From a checkpoint of a small transformer trained on Wikipedia: 12 layers, 97M tokens.
Each number is 128 + 24 x the weight over the matrix's rms, rounded and kept within 0 to 255. Layers, rows and columns count from 0. Numbers have three digits each.

# layer 2 MLP down (transposed), 384x96, rms 0.0829, rows 2-138, columns 32-63
077142119141119112147097143088094133118133080172091093128160106144168150175112137132137077141121
143160125127115109145131118131132122115141111107081123108126099116168146078107100150123104133132
148072138120129123146155126101132133168126162150118144109135074211113090105123086108132163118130
131115084128112126109150124140146178129133105189105142138107109119105121103110181123130101126113
142165179134052163082138133129148168147186155127165099113125136167141131113141096119161141162153
164074133128105161186143128132105129175105149126122108127107155130169128110135110173099109163114
091094115127129114145079097168117127134149124170138096131137095093151118166121138130116101150110
122138136140149143137138173140151148133098092159110117122109105164117106093131166135079063107092
146155155093154141071178170118104129133164134087121114161174077149113135110107129127085162165128
158162112090117135147065116104103105183146100101118150126151163127158082115136119120090130133130
141150174126150111122121117139135124075106094116161149142118114136126116133116116134149142147107
157114163108138143159153107144125148085129132126111156131127130102103085139105196096096130136122
139151138125072091127165121130155113106095120145130142143088123075141151121132127137133124110141
159141157125117161143121121158128150103153161129118117119126110110136119175109174151102107078129
122097170141107123102112118113129134109122129136128114153124158135140133167114121112120098131092
151151151153143149138139099152111161127113115117092110146131131120127137075164146085149149136153
137132132166105138121151102092102112170102134131136116136119161139102086130127113125121110133098
092136126138178150133132121122119130145105140170124107106152142150155135150124110151173145122125
137105164102134138135114148135124152157151161144149159146187105132140126156123096140135175146131
154134104075135091134143114128116167154145148120106162168111157099111164120149160119121176144131
093148094141141108114121129176095091158163107141146091107147116127139184146146129134127118108112
094117079072113119131110120118142104089140149153104157131120088079152131156094094085159110116147
093118154094122133097104093097146100126117122122139137155138124146131144130077089160089155125135
120126152089157158124163133117120131121131141107107140104132135100084088096149124149162144101111
115112132110098119107134134138148121079157153107111117135101108121112151097119157158158141135141
084158117141112175145080134143130129144081129088121159118133130129114112173125136128111154098108
139167131151121137117149139192089103136124127109146127146105172143134103126130105161085118158128
102121107098141126154156121121124127166173095113134077123118117126134132135152146128192121173140
144142147125087090160118070124130149080130110096141131142165147126131164127153151078137128188125
134109139108097074172098132108104152130135089094120095159150195132103126114106146135135127167121
161082098171132147118074129119135153126134163137132170164156107126103126102120111092125144140180
127098190153128156136097114122126115133134129086161110119110140155157122086132107116162120143096
133156138132112128151134118170146099136114097131139130115099100111107134130076120078135131105102
122098151147090124192161133159148145110169166149124146145102180182140128110131095115104100147131
126164088144109152088187150113128145114151143122110130123118128151128147131100125119125106180139
131163093149141112126157146114107140093100104154148123158100145141099106155126129142168106116107
113117096137107161130125154147168136124130160131165166136083154129122131078127152106125131123095
113122079089130104166147098158106122152161136152111150150099145132087098157143101131146147111149
111143083161118164120095150136100123100116077131130142118174103161156131125109097123152101089148
104113071151092130172165117117107136139156173129157156170090121141127150166126135107112114095158
107135150111086117125175160172143125071126129097154157142108119132096117097150132153158097115106
149098123158134131157134138084117135165152137110141126135119140161112136118170140091122136142136
141116159121116125144104189165080120136145157138107170131130158115146134145141107170102132148130
117102164128137060111124125153162170092156127131096153122079110146129151127112131139078128160120
115149107134154146115161131129125131086117137135145096117160119153121090150087124109139101129115
162150115115122133109151102160078134112092184118138109107133092169092115127146101132146119107154
146137092120072128114098122134111118128118150119168121126142132122114107126153153112165158150106
122140124124179100130158100152158154145093098136073155108138188105117172135145090112105097107151
171136153116153145126105109086137119133135135153152117122148142087164159143087147126148137121156
116167093112117124103099127093152129139108109098105110110147088144121071147127114107166141116179
157162133126096181134151138152138146140155143156126117134110101126059148140133159123138135071141
122143079113104129105110106128111125136112126107168118099177121094115143110094127118156168136167
138149123140119152095118136158123128131126129144112131111162159118126114148099092180104110144114
129098167126128116128145094143120142109122089143086152143113130128127128095166132170101147122117
131077102131144123128149168135107137113139135100110125119164112105113171123105111160119110081159
088137125138127142143094133131118116095108146126161125075108141096120103098172133111108127130164
133131123125092100124102126145124146140153140162113159151131138128093148093114144140118195158112
128132119101096113120148124130185132141176143093095143163134119183149131177115130145101104131158
120137119120110110192143190164111130095124130097132164140095128115170120108124165107134137130094
114142143154125149084153139118096116117097144142113144120116149124100113116108161140148122129124
123123106088127146130154137081103137117168135120105122098177148106130155153137118126101100091145
109114104172112177117148128106110151080135109121109112139108126133154144131101098137105142131108
116149164149100124120157115134153147144127159119108136079138119128121154125152122140118143128143
183107156143147085124112129108118149122153086142157129174132095101132149124151129135088087154104
153124144157093142113124119147131083151128144101128099122156135132097089110112137060122105140122
134075170162096127109165117153146122156163122169069125121129105112114143125152122148121128099132
132112117209120135138150132099102163103160141179141140135116126175126117130129100121136178140154
166133151192114140169167145107149151144142111132130150166142176107135141106097101093099127143134
146151104131135171152139131143113063123091142148167120143129133173156117117127140112142112128164
144096137115175145112128126121100137154131094133095148095135139127130150124118154118085166109109
093147127144122136162129158113082144146128155143158131085126103106154148084131144123147123135157
081144133161125117144120144112141123169129115113138118139157150110111179115132077140139122159179
141155101072100128121141141129109118142124115097132159124099151104138135101092106123111149163129
125133116139119120166150093108148161111087124075142144118112112134103127132114073134176092138155
135103112109166114123129123125112100094138129137143165121131150066127149158110094083124097182121
135138096168159130139097094115129165123153108153184107146122130152144089144061155143157148089138
102154117119122138087150125154105156147116095141117139142136110101149096172138151108154162158142
125118166173163098123120088120083116117142150120132110111147111149106127134118138148138113131125
094131112126156147125099106158096102112173122163127144113159109166141142120121110082140095110131
101114136151153132108106160098111127126155179100148170124116128098100133129134145149088138183125
112142143161097164131119147130140120135113161143110117084158147160127124153127132130132133146129
143138106126106162116099141100163138107122078164122092117123136118157113126138189133150135136159
150120117144158131134131089148150109108146164139076091140127167127125137118109157109116180150101
138153143114095160145131149129149148134123117077173116109138138122129162160165155114125113135117
130149110130152167107104143122100142144122106160132110144145085129150106142163142101161119115142
131174143110138120158157151184101108153169131154161190122113119137151133148126121136086131121159
140104135132151074131144116149123120115125119094100118103138135145098105123165149151142168148166
128087124117130130082134121114093118118123169129145163080154144132137100146093121149145126108158
107136134122114122128119132146112154186135084130120077099129111129145117115108151132074120150126
118125174107109110127111150111084139123147125116085186171135121110115126124146143171111147133110
135114182108133111159146094127133093114103126142149135172133122143121107133107088157123126115123
132162108159133154132100079147196179136120134099123160126105110102100114113110146141160096109108
135104122109149114127151130127133160117170104139115146149122115107139140126108170140096140077106
144160184165115106140147116161106128081168127104149125105121145115101147093152125136163132132120
144170095130128145149115122119087114164165147124126097133162134174101118149166114157159114108146
156148113157123128127146103102122164090048114152129106121112153123115120158077166100107104111151
135086134147137104066115104143117116078167149114088149146131137135115141133134133175176106143091
101132150148108105124165102100093103123093126150163114157103094125118111106114123132132161148117
105147117156152144099171116119087099160131142115124129109144143143118107130117158164127098127101
087156139119128122102124124127120135131136111143130119171114151148141117107129078125153123092153
089113129119130154129098161123146141140173134134094127127148123174118112146168125175114133072144
095127146135141105145116063133176108132155133122124131152142142127150128132111110140151090114132
111131134117106126144111090144124122085158134159075163087161123144121111128141130185148126088141
137133123128160143093138156083152129124155192146164163097104114139125132111125120132110097114130
146097135121158113159144129166088131147172108105170198153124152094100124135137093099180148104140
117132135149135100148129161124113102131148135130149105109129161122117114128135134153103144186117
158144100103151159147128106128119147118119117159140154121146133155126133150129143078157116155140
109167122105196153120102118167152118117110119137121122098155114168151118115096123159147109143144
122128109092124129159117111122128109115157116110132148136112093136102099108157114117131130106112
143154083151106128054130139136117107122098120106111103156161139150128077140101198116126102087154
130101128162143110131117171133121137110121136148158169123115149164146168078161123131147112128151
132124154151149092154153125141122122108146142087096094103118168110119121075132116139154100128099
164164126074126145128104128127136098156107175145116138114116122178132120108135130108132105096160
120123106115123108163160089185115122135099152141166064119111130118085102134147096110123167123113
096105135118143152127078107125132078125109101129133096137124163133116182110088081130089116152110
140144133178093119180128156135137088109114152132134137120120139101118161113125127149130107103091
103114114101121103163157108119161133149089156146182116154108124096106118089130121148117101154118
148143103108148096125126139145199095140110123163146160162156142164107084106131135155134140095103
121163129101137155125155125138134150152124092136073118112129093125064105166160105117096108119131
140091141119085124126134112136133091136132150121158132124098149124117155113117160119141136138104
093174142114158125126114167135144095129100133091071101102086166106112110103162165115149107128170
095156146162087140107157122149142135088104084093142154133117119141109099116100124087109097141162
088102159136120106128060091085079182137120138135115147168144125130125115144138080136118132125148
087137130108145122128184178096136166141116099151158098114136149096108134131182130111064133106134
141143152155118125120159107111101106112182144133132099163170113134093108083156159129101169116138
144106155104104114161123115122113130126171132150119127115119142083159120130154147146115145148144
101143113146132131126152144166148145140118112128143127170175129111125136159136131126130119154098
119120085123092167133107081175140166124113119101111098143098114167148111084112146092126152131127
110138125127139163111139131114123106125081119127154157111136132133158099133098099155144141154149
144121152147114120145149102120096143114135126128134141159117130102114113158149130138120122126150
102081078125088116135093129117141155112165102096122130171132131163065134129137129109136109148105
089112162115177211128111129110164099155108103126140109139146101113135138151135135132109152093114
114098137100162112094128095092108098127102090121169135128147075139120105134104127118140138097146
099137137160137119111133186132121119101098137172152116136119132149122138108129144150127131123109
075121126115146121118130182127107140125159088165136132102128129146127134125122139130112125124110
100152107150105112133134089142140145137137119115117132127134107152170116144085091112139085113128
127108129162088120168133134111130108172104107139147129143073117142138149103095158156131127119127
# layer 2 MLP gate, 384x96, rms 0.0829, rows 3-139, columns 32-63
102108104115168118137121122119131102091114156136134148122149143134160104135118159147127112160145
130105138117156126171187103147130170161159168144161144141112114118118148090110114128134122164118
128134140152160133135113134138127141133150119093121137148116153127090129111136071082131143151134
152170120141097110096143097149116081171120127078123112133124127145150079148117147129144170161102
093129159126119119099168175134152126119150098068141130129164101141114160166176160093147134157081
155174135145135112170133148128166119129168102090142161119114106145121090120142179106101122104135
117101160148131104129145112115127203112129138144139169137151113093105165157161083092155142133137
125136125126121093136172154077177137134084103153119126118146150123075159156162128096107121136130
156175130142130124077099168144088132155137153150124171104105098104132110171111125116083145145163
114156116143134126133136141118113142137117115121109113120154095116147104121112160151115151118129
145167120134087163147143138133117089133106132079164127108146133112126137135130140106112186116088
102122111090091073078140125115142160136119124156116165082118172126122123105148135124100126100146
094133151074102151123138095105155144136145140136057155096152129139125126099116100123106149162147
109128155082098103106131112102108142107187160135163122094150167145167148095131123115098143133127
112112161159166165165163128088109137130128108118166136107127121121117110155150154126148111199129
145142084130121096128119149112182115103149135109096168128110185144134135128081142126153130171135
140070159131083166101127133096098134112136140113158080131147105094110130139110156102176087142144
137145157152118130126103120149118128126135106124134152099139138148156102171113157095148101158153
129113200152076123166091117110149111132116117093135149137151112144132134152106124135138153108141
146133073149132100156114121141154122107162106129141091105125123105153141134123113138108158148126
158105140077135119089124098142121127108154128125152120114121141096153146095131106116151107119081
140111097087113137129128103176114158100127093082128118129157138112127162123115147121147139176136
167128156139091154164117129121113095056103144127131157107118137105113094138098157112134097147109
135112140124124104126121127138184071119108157119097130132108127115092132146138101195132139158115
068151123115129127150119144123125146168121119077127113125165113102158155115105122088128112079116
102140144114122093116138113122102132153111113097117110087144163097133142138147171124169196107128
124086096123146142148147090129121115138130137161143120129106118110137087084126085127170170150163
159118149138136175130110095119107127122090107158153113148090105142148115132123118131113102096126
163155113140123180106148161108115095131112168119099144119088133147097148124122086111136085129176
118109117164093111097098118066105097098121135163130160150155123114087107140154127145104100150110
125104102139135144125167117191076121131121102115190097096154101153110135107144081124155149152137
147133093111135179129130124112150188122150165096113134070153127164163127135152152124110116162155
142113160101114113085095123083146119139116147159149142115146123118093098158137102106121133164140
150123141130119097159158124116148139126133107108094137129107147111171099093117099134140184159146
122096126102163146157156111081138089131124128098143141131134119157100123109131155124081147120143
136106135139178119155127124144152110146141129116116168104097122130131109152159153128116158155128
133126124126161157129107127117101161098129140119128171116127124120124150117139100080130143112161
117128127135116094137123127127164087139135119068122123151093157095107164143146123146100104156113
157090130109155138135163094144134153111129135188120070104116120113098111064178161159121118158121
134144074167160128139070162105114126115147155113123109108159129116165126150101114137106136127152
146129131132132154103146135135117106128111124123156097140148090127086107138115109130161167138110
148141142100156138112117175114102119154157125126139147148156099056117113149152164152111171123135
149150135160127136158122129143129179156193100143132119131153104132142157164138086117130158113130
139149111161124139136132146131140123131142139112165119123179109085089097121094111101162146127106
117139151177157142133155098099165120101111137166108157090145145095147126138169168094105153138117
134109133139134144103158117142147129118129108089105127116104132114176116140136146133089123103155
098115158142126121110145082123118115147136086120144130122145100135140172141098157090089069115158
119129131151108112155082159091141128129096185144137114095111134087121079143149142167116112106148
152108104151147059140153132135141103138089108109112094106139081158155103107090109132159124157172
088142141153183151096140115075117141138124108096111114113129083090111149061136130070116152101136
126121160180152116145106098094173117135128116184120149130078147144135123132113131144076101115113
107129155124137127113129152124159159101129173121108113113149169123103129176126117097112099080101
145158116112142134155133095087125108107105082166109114136130124132124132113093109113088151100128
130156082121151130107149126147125136147140130083118098127140115188134129081129112084124171170110
092149096137121148096132168085113120114165094144143135140117100119154142124119100140086144109143
150115122130087137141136116120135169161142139166125082141116127155104112081116183094112128128136
113150122132113160112115175084105103096145111122124107117112158115103114129129141125129123116125
171131128091115093102135104143105130088133083116164106119144123112082112141133123135107116093125
161118070107112143154161137148115107113108106092122093122119137128155155143125103128137164131095
139151138140116104151087146152086104117099118113110132119077130140134127135120113151143104192141
106103104145139152115157130143155150107184117140152144155113112139157164096100136149144110145136
145132139145147134122099122116177134112107071115083101149139107150092086154158122153123162153109
144146173141127103123119141102138112109158071124196132140113081091151140160146163092109108122155
123087111128139089100153089136133139132124118175092166129128111127173148149118141123114168100124
111120133156161102102131133128128170168108103149184077138106118107080151166105166147081129177140
117101147134099161138105154116177077127111078138114115125115105109154126105112143105099144126130
172084131135118145135170114151150147095095113092143080120121167110087082194131088128140106136104
143154124113138114139120122082106121128087142177193147133120110124119124144141115162126129149143
125112156103147155071138096120127096099130132126135124129106096144136173133126126133149144084126
139147108112172146161111140110137163149123151111138162160154134096150086123164127141148133156141
138088120119111093120145088151146106115133132138135115112129098083135139107136145133122144168159
091110141096129162119127150145141121129098137092135136165114115113180115119139118114143087079102
107094171124153131113148138115119130163116131121098125113124159127117148153117167116157126129120
128112135143152125075059114137095106140083108126105127093098142122143123115091114125081122167116
134118072106105088132127104126133112122105176119116147110133105095077146094152124098115140158131
130094125169130161180101104161107166104120142132134089143099082111094154117132082157127111120154
144134090123137115161120116120161133164144108117120113139097157137165121134177107124096113109123
144127134090136150116146180149127141164106119131131129138105170127085133124169177151121204111085
171101069118117116175146119166122128140109116109132075127112133139132113148147112106144142110151
157117137102140135154127130164133116164140101107123105159140114121144110124115120158122103125124
154116135129155089153136121131125123109162127101107173158130098080123112119092086162155120107105
151107126098072127163108135115117124157074158101114129133121127160154124163147164167153105126145
115131117097133096107110071133145093102156139124123128135123128133154156158146138083152123106126
142129104126128168131153143099124098085137091141130129123091126120134180148139105131173171126178
167121139139126117137123115131128120106100152156152119110100148147171142128090095084125074121156
107124120135129118128082109148103115159120148081109143097141139177087121139105107156145160120133
132132116163128178119120147160098121149103187113163164127124163127088121162131085139156158111147
136157119173121111131077124131129158120148115108147128151129144165155108155144123152130122146109
118121125134155111064153146088133128146148122163137158056147115100081154128136108126133155128114
137178112151078129138141101137124128144088130165158118118132137123116133143111124160105144148143
151125110113126115175140138101144107125121147149160067100150129153155113153119084155150124189183
157138130117123165094137133117141107110139125095143149097119142103128082136173113092169143162101
119113131133120155126099178091110156147101144125111121130117107138131106152136116134122121124123
130142165119084118109117161081110131170065170118159109134127116160126142132122148092098106105148
171108121134147063128121079129112129113105185106135138118087152140126125152133134097092087200130
119133143134110110109154163151163115154125125134077119105114106133107167110136169114123136119108
158070109138153146105099132117125143111128150055090164108102109127111128145119133140132130133179
138160113120157116129164106114104129102119137128106162146080115116159082137126129119139134116117
139128137143131115137097105152122134143104132121165143157120149135119100130136097135168123106144
148151105108087102145098086089129120127112116094161107161104104121098123077103145130155162139106
144151127102120118119120083125169120146092136107132136103125138124107154109111115105119118089063
142122130176097130064142139121139136162157103187135134158151086157132130154126118158135130135133
117172110105151143156137171184098116109110136120116134134135162133115122159149153132124136131109
128141125138087172104115078106189116158106139152101108111117099172085091098117167102061111143134
158141142147108116146132149148112126164210109145092147153113116070101122133128114149114124170137
123162145168109173124113110177137106123144118097096144145136107100141131114082137110122135112136
147112125100105106093128144128163116096065173144131108126112140090139129120133178142107124145150
159133142105119139152133120145111136115134146133144123133114157113161166144114142101147115114142
143131123113123166121135105178122110125121097126169098150092116088138116132099136132176151113093
113124120091134170107146114117118107146109104131128131116201095157099136091125143118075203093143
138123122136119189109084137141153118165098154160135162106159124124145111169118146096110115145140
161140128113067130122083145145120165147108128144118140140132133171122152157128138097146123101112
107129128139126115093098170148173110114120134140123128136137152124127105090094100160104147107151
143126129098158136139113137136133137177137133112118184113148122109141134150140090169153096118125
152122119131175121131127140127110128122145083133115116107160139165088123118134117120126164161114
141146184114150134147135117122148132127170075118116158142121131175149120126162122147116152185133
111111099122090100108198135153146103159120134105113120049119137089161162157104115105090096171132
115154103104172143147132140155141121142111179102095135120128131156081118170126117117127124111124
112152081096091141177158129118096175123139123150110126099115132124092097144117096104111132133123
154147118128142118156110186123109135120207107101083118099166111142135124105172141117153125079178
109144117078149110107121139115138163090142161118136107111102133135123103134138063132135167174138
154145088164130124140121130086141113159104149131147108076133123114116134111125112150142138146116
103117165139116133135149179141105089156111130122156125126164143124118184123161125104105113188150
113144127130148137153108165075173147077136077119157152168157160103170131126125080109170119142119
119108131153114103096120133128154073155097093108132138165137123133139131137128093083147147137120
149107101128120116122136126114148120146157162110161096142135106091089135081114165099123127144143
158147133172159148123120106112132144195157136107143153128119086098082079101127122142154138085154
158134076163140108131143117117090106097103110124097161069155120133133094130131136125144162148135
073130112140094163119164096143113120119148115139158128162131121108134123136107174150130130121142
147089078139123076122092071122134144129108153112182130127107109151111118149129090129154136147112
150155136111161176138132112120120118135137123130149088138109114130134145151137141125139127134097
130143164108069104125127123134113109112149131112120137120107155109096106108175156147152159147122
102135115157097154145105097143142112122108117149122103111118122127146143134144152148137103128113
137153139121135137118151139109104091154149114160126123138143105093119095106124170124144143112144
111100109129084099159170080144150108150111128146136110128130121124149091131090109151115112193113
187114126107176155110105139083127114106133133133107142073183131152121094131161118096116179130155
181182121133145115132123166163118098122155085147163127088094135144154163162115137120173149164096
# layer 2 MLP up, 384x96, rms 0.0829, rows 3-139, columns 32-63
140137145117130139148151130104154079077123131141097126128138128131123126164152156159178124139107
139153104087104114119152121146135079117145130065120123126149141111143096163142112142113069091119
094144130146112156161133149081089144085145130125134155134140133100092156109154066127124163131106
110132103166155128168164144146125099111080116115126143125089140103166139170096117131159120102100
080126123121090117120167101082139101128129093173143113111166101164116157145157149129129136152104
149143134098125101154122108150107161098117098117140080122124125092096131114083152097125072138129
109105132145115135151119142100099159101115154114132113138141150086126152156129108124180163153166
132123084127161130136141145141132137104127124121175117136164149145100095143110135125147146160105
103079151166139178106184091139144148114108115118138129192121061126119130159151121140121086131119
121108077115117151135185144129149106121133159145117146112102134114125156117125115131110127118154
137166113122118130122157142123165097160116093159119111116158144153112098111127109128127168141142
101111161105147112099117138150113162173129091112136128143137129123112090144115171113119137161132
119161152074158101118120160137146146135115123155092146101186137117121128127106121126104151127146
131130098121150155152105136131204081167099102118105086114107114109176124154138130157116136091095
113138108125146161162091154133121106125133086129137133108150152101146147149113093119110122148080
120131133148155132121115115154106115162142069105164162127147125107106171136075118071114155106157
129144135114117102135177139117140128090144092099134091126106136091108110111086157111118132159112
111150126093124171149106150126133104142099081154109104152085143119114154093156104149140099145141
104139087189081154170115149115136118105136083101106125149132093144121144124126125180157139097154
132130186125141111107136117153141113145095116127134136138089121143156128108132130118148153182125
118138128099100138140146149104112147134091116159112106134123161158155131096166105146121158095129
131164139160065132100146142133145127121114124128089152117132094111108164118142166153165128136151
147180151130118117129111168141121114144145154114116158132128150137177124158127122131121104156087
131132137121119131126116127113141148106128112119116104130128167129119123131127129096117111114114
142118145139110076155157142099139092163175149150129107110107150104174144135104139149113110145090
122158149123092116124147143108094119146136163122110130109099162150118153131138165172137170129152
151136115126134150155128153116133136117127116093121121126121164128114131123103096126126147106125
132132119124116176100094115117165146148162137148145123157163149146113170139132141142107159134148
152125103128138138108115122141104123144126136156114176063103103159149143131131102088104126116144
160138140109149101178172110106097117121109094148116122114113163130119131141122111150143091137088
121119116118153126166160140104090137110122162153092098115113136150116105182175146155120144162114
138144143140108160094134103146137129147071159120102146091149147140161143116152133143166096144155
144120163086148078125154091091140142109109145180126150157145178134142111119143140133110124109157
086112109172159129138126167122104112126163131135168137122091175130128163147125141135135093162121
116150155112139169121124147058113114154126137148143192119141153158109124108129193123111117148124
141112132090127136170105100106102143113128108157141112122138108139172122100127151119119174126135
131144145121131164104130116098135130096140141140128151168157125081155117092106130129153110114093
178109175114134090160154149105144122120149096143146169140097106152082136133137156150099131153124
142141126163128151129157143093129078123134117119121094155148097146121101058116121148111131140137
109150145089115113141112164093102124101098139153120109113111112108136129159151124147083099144140
127143136148108131118118123103083110155107172133137157163168151148113121104090120173082132124133
113138136132133065161175095122134166101082122108126149128104118168129132113104080116135142157135
150170096173142110171134153120126149159116138090109129164144098126122107132137085108134142140175
138127137150140106118095118110134127107121124109107147166107130169149156146135117154098150134113
125156106091128116144108125084173125121135106124109125140163172118146136109123169125104105135099
133161162133130125137199133129093189136109096105126134117161112110080124137110152128097111099150
108131155116133095159090166136170112095134142144110132130161102121121125101146099147101150117119
111144154139167116165164091143140130137104129155131094121089135158147134126070136180150129123097
094174155154099182129154141154093121168139083107127112094107112137088135134180137163123112104125
085123118131189116126116150112159139113115130091148154097164113138106152172136127103135136152128
133134174114172130129117130104129166136104108169131161112124125124145162082115104092130102133128
131072067140115145118147123103133102103097075141132138121078126096142108122107159093123180124146
147137113103150148127150132146102142150171122092143145167127117116128138102130085125139104091121
127090138110111092115129127108134145102204108134167099148142095132127169139129130141132119141098
177129151174161140144143147180115125119167134093148156113122130122105127155111125111122077144125
090138176159134164128125151095162108113091088108120125147113149141166120115123117147131106154113
105145122123148098101158134145125140093091129117126139095132166086117106104140116136130136147103
166125091088128128063139155108150129058124090088174136125133137113103134101142112128120111102096
145119103114135135128150178161145123143134118107128127107152126150103113138115089114105151143135
139111139084143145119091127145139082131043156115071125168108149162134088121142123144152091133143
137151153136109126135106150122136126148109113114139129118110130096101123122127115126132132123176
141163143131154150134141097129187125124130088091122132160118141156167121154153126143123144127116
141169152126145110121108144178156119104161145106118135068119165128128149106087110103158126160104
145113110150168130148120118128121139091152106156171117100121132104161134126128127140131140075132
129106067114117130157119136153141150110095053099111153151107131141154083117111068087132120088125
129184116131141155104150149135128126070146154123126118132138099106129093100136134125111132158111
096169142124138102129099150102107079141158128173162162115103137112149141119157169098109132107137
138127055096125133125102146137140148099147143107096125098103141156155131116123143133092110182136
140124119131102078144125156133168128107125100110096113114113139109112177138123097133072109171119
144151134114126130120112112123144111137085131113138116187149165128103156148118138123084123140129
153120112130114152147130136139129129124157125134111117105094136074111148146135123149096129133116
160160166135130134103090123121153148130131177096112125126156121168116096157152159123132127083149
126132135145087147128123094147144129144099100108110130076148120112151154140124131130139153136122
151172103121128114147119144145130144168141122102139125105135176139112087107141096179169095143123
096163153095118114139155140129113137155108092109158145148102103155116123101168106096144110095117
170103098146133099163124114165130163149144144118104149153126148122168118163098113102148146118146
141112126150117119136135151145171124135074117158134156113120153143150112128070180097123099125128
117130112119123120177184172113159177144120169112105143119149115109069139130105137179103153133137
136139124139099113131104141163111149125119125141121097147136115130127141077100114132172105133144
138113135147137103112205129132131158108104147128142108151124134142103163144102121106131114127155
094147154150155116132110094125122129118149117108129165166106099099170141111130122160123154118110
098096103086099148148122156107118161148126100094148156144177088090100169134157136126130109113146
128132116143121116162152114141099147128105136144137139163093189154131160104131059128139139131121
135098129089143074146184116123157109129116153137109138130154162099115173149125124157107156108105
084114102148126092082100094119138141115086139123086127142137092101079108100132124128170176159126
098176128142168136161116133112132089109122131108162148152111128135111139113160117107122118087112
148141153167135124148104062119141110095148118132079088115179121138109159115137169163112106111144
171114131139174162142125154096184140107116170092098154124143144167121119161147125129102141143151
144136123138117128142173126140134129144099152166128099123110105136102089127101176122145128121148
122089090115118127109146172150134138100145145081088131127111127128103161160108139094106094163125
164115107141127133102131131178112084137100141125132106143136168103209140096165106159087090146142
124140099104123132111131105134130109101166128089148147080109158142122112146155088102170104126076
094121099118139140138102161092141139121106097121123143136176089141111113142077179147090104149138
164081166150132149109173108133110120133162090105114128111099163125097120131149101091135149170122
134149156103160135163126111147183155116157072120114108115119128155160173139162092153130149139134
121060102130125130112160114117120119135091175093139107101108088127106145121120102113109130154140
115109098154066145148095139118115148101137131102171131169168093145106153090166114102146132124164
113138111137154130144146113107113102133117141126139104160112110104167094140169087183112134108120
162122129138122136131140116149147139150167094148147172104104122124096119134097139125163150170123
141150165107135131124176134153144096157138112145141101120118154110130126126159153103126124157125
160117081114166115117115145129124107102119143109133108098118144134104093114077125141135134171090
165114087143154127125150157121104150160091159101161113153128136089113113141113127038120143144159
186103180163091123147093108176125149109149103117098093183128149123110125165124141099168165149120
113134069159118150141132132141142115131099130149152109135121128170071128105096146104109134130163
119145114158143139105144101115124119136111138099176141107121126113112142100109071116163132113136
159195151147107147147112122146144098194145123142120107123140124149104118109105128134128091124121
151155154133117138097170125109109097138160164140118142090122098143119149113163150105089120157103
071166161114134110086144121137139101146122118092131092107148170122093155136142158148112121122108
131122179106115132161122086160131114099143120173103125126106084125126108138164110135094167153114
128156123144129140091112085136119107082099135132096126139135107151132107184143108147135124161122
098130143142151172125127139099151117110101133152124174115144151082162105118125122089121132107121
169130141144143138140124162155126121187141115119158157126168110110166111162139117110167144134124
124104132141126143132107112129122116090116125131122136126110081142151112087095148119108129128139
122135111136139139135127125119162162089112125099140124159123147145113145150147143124128157120156
122143115126143150161146144076124147132157141159136110137180110151079107093148106116111154141151
131155200121131123119135089104150156119122101136103171126118129151134109149157138104090108152098
149131114097109139107135134137126087098108131097129084120182136109130125160126130121143091120150
129093157103122108148049165151108124149136129094130105124145111091164137091114110143134128169145
112153142172156140100133185151126143165114106135118120104159150153175172140137121108147129132132
150126172087127100162099100118141127155092110163103167125122166147127131135125125116101157143061
169137106120137097128147090155138126102145132190098069129155106132116096087128121129109181160161
138159108092118161104156159159154142092094139105103104128145118143125096081143117150104173097145
150097165116117124080117137140124122101139172137106144136085173128127074128133090140162125136124
131112139078130141126119105115175147084150129138152110150109163113100115192129168157090123067120
122108144142112158100131142157135164123107125135145139120114116155098121144107112153153134070099
146079136161150141127155109115127123183133166088123123141104147146115167080140126152128108169141
146119131108168107125123166108144144101127130184178124135158133102137142123121132117157128113112
145154086115114084100113147106145132113126169131132108162128123100147167147121091120160101146113
128126150116105166133113130152106145152127127120138152086124143135119146117116172140156156157086
104154134101114119124169175107137114144133152149115151134117112099193121189143119150139120128120
123117148164125098133147129137096136119124155152141144126108131122141130136138138131151126111152
147109140124124115133112125107128163142113152157128141149113108111158063114147117120118120117147
121127166096115118113143145121167127112086140122139132094100138103112136146161163105108135086112
137111127151124166149107107138125138127092171139150121149122118095155117122126119153130114133124
136108121155110145151147131112147124097091140132136117130120144096142154138117096161158103149131
147164125149159125115127145130115141097103142120146142139106101115128123132098121138122129104148
085093135130096129120130125098101141128115165108122157134142104079125091151119079135097094130161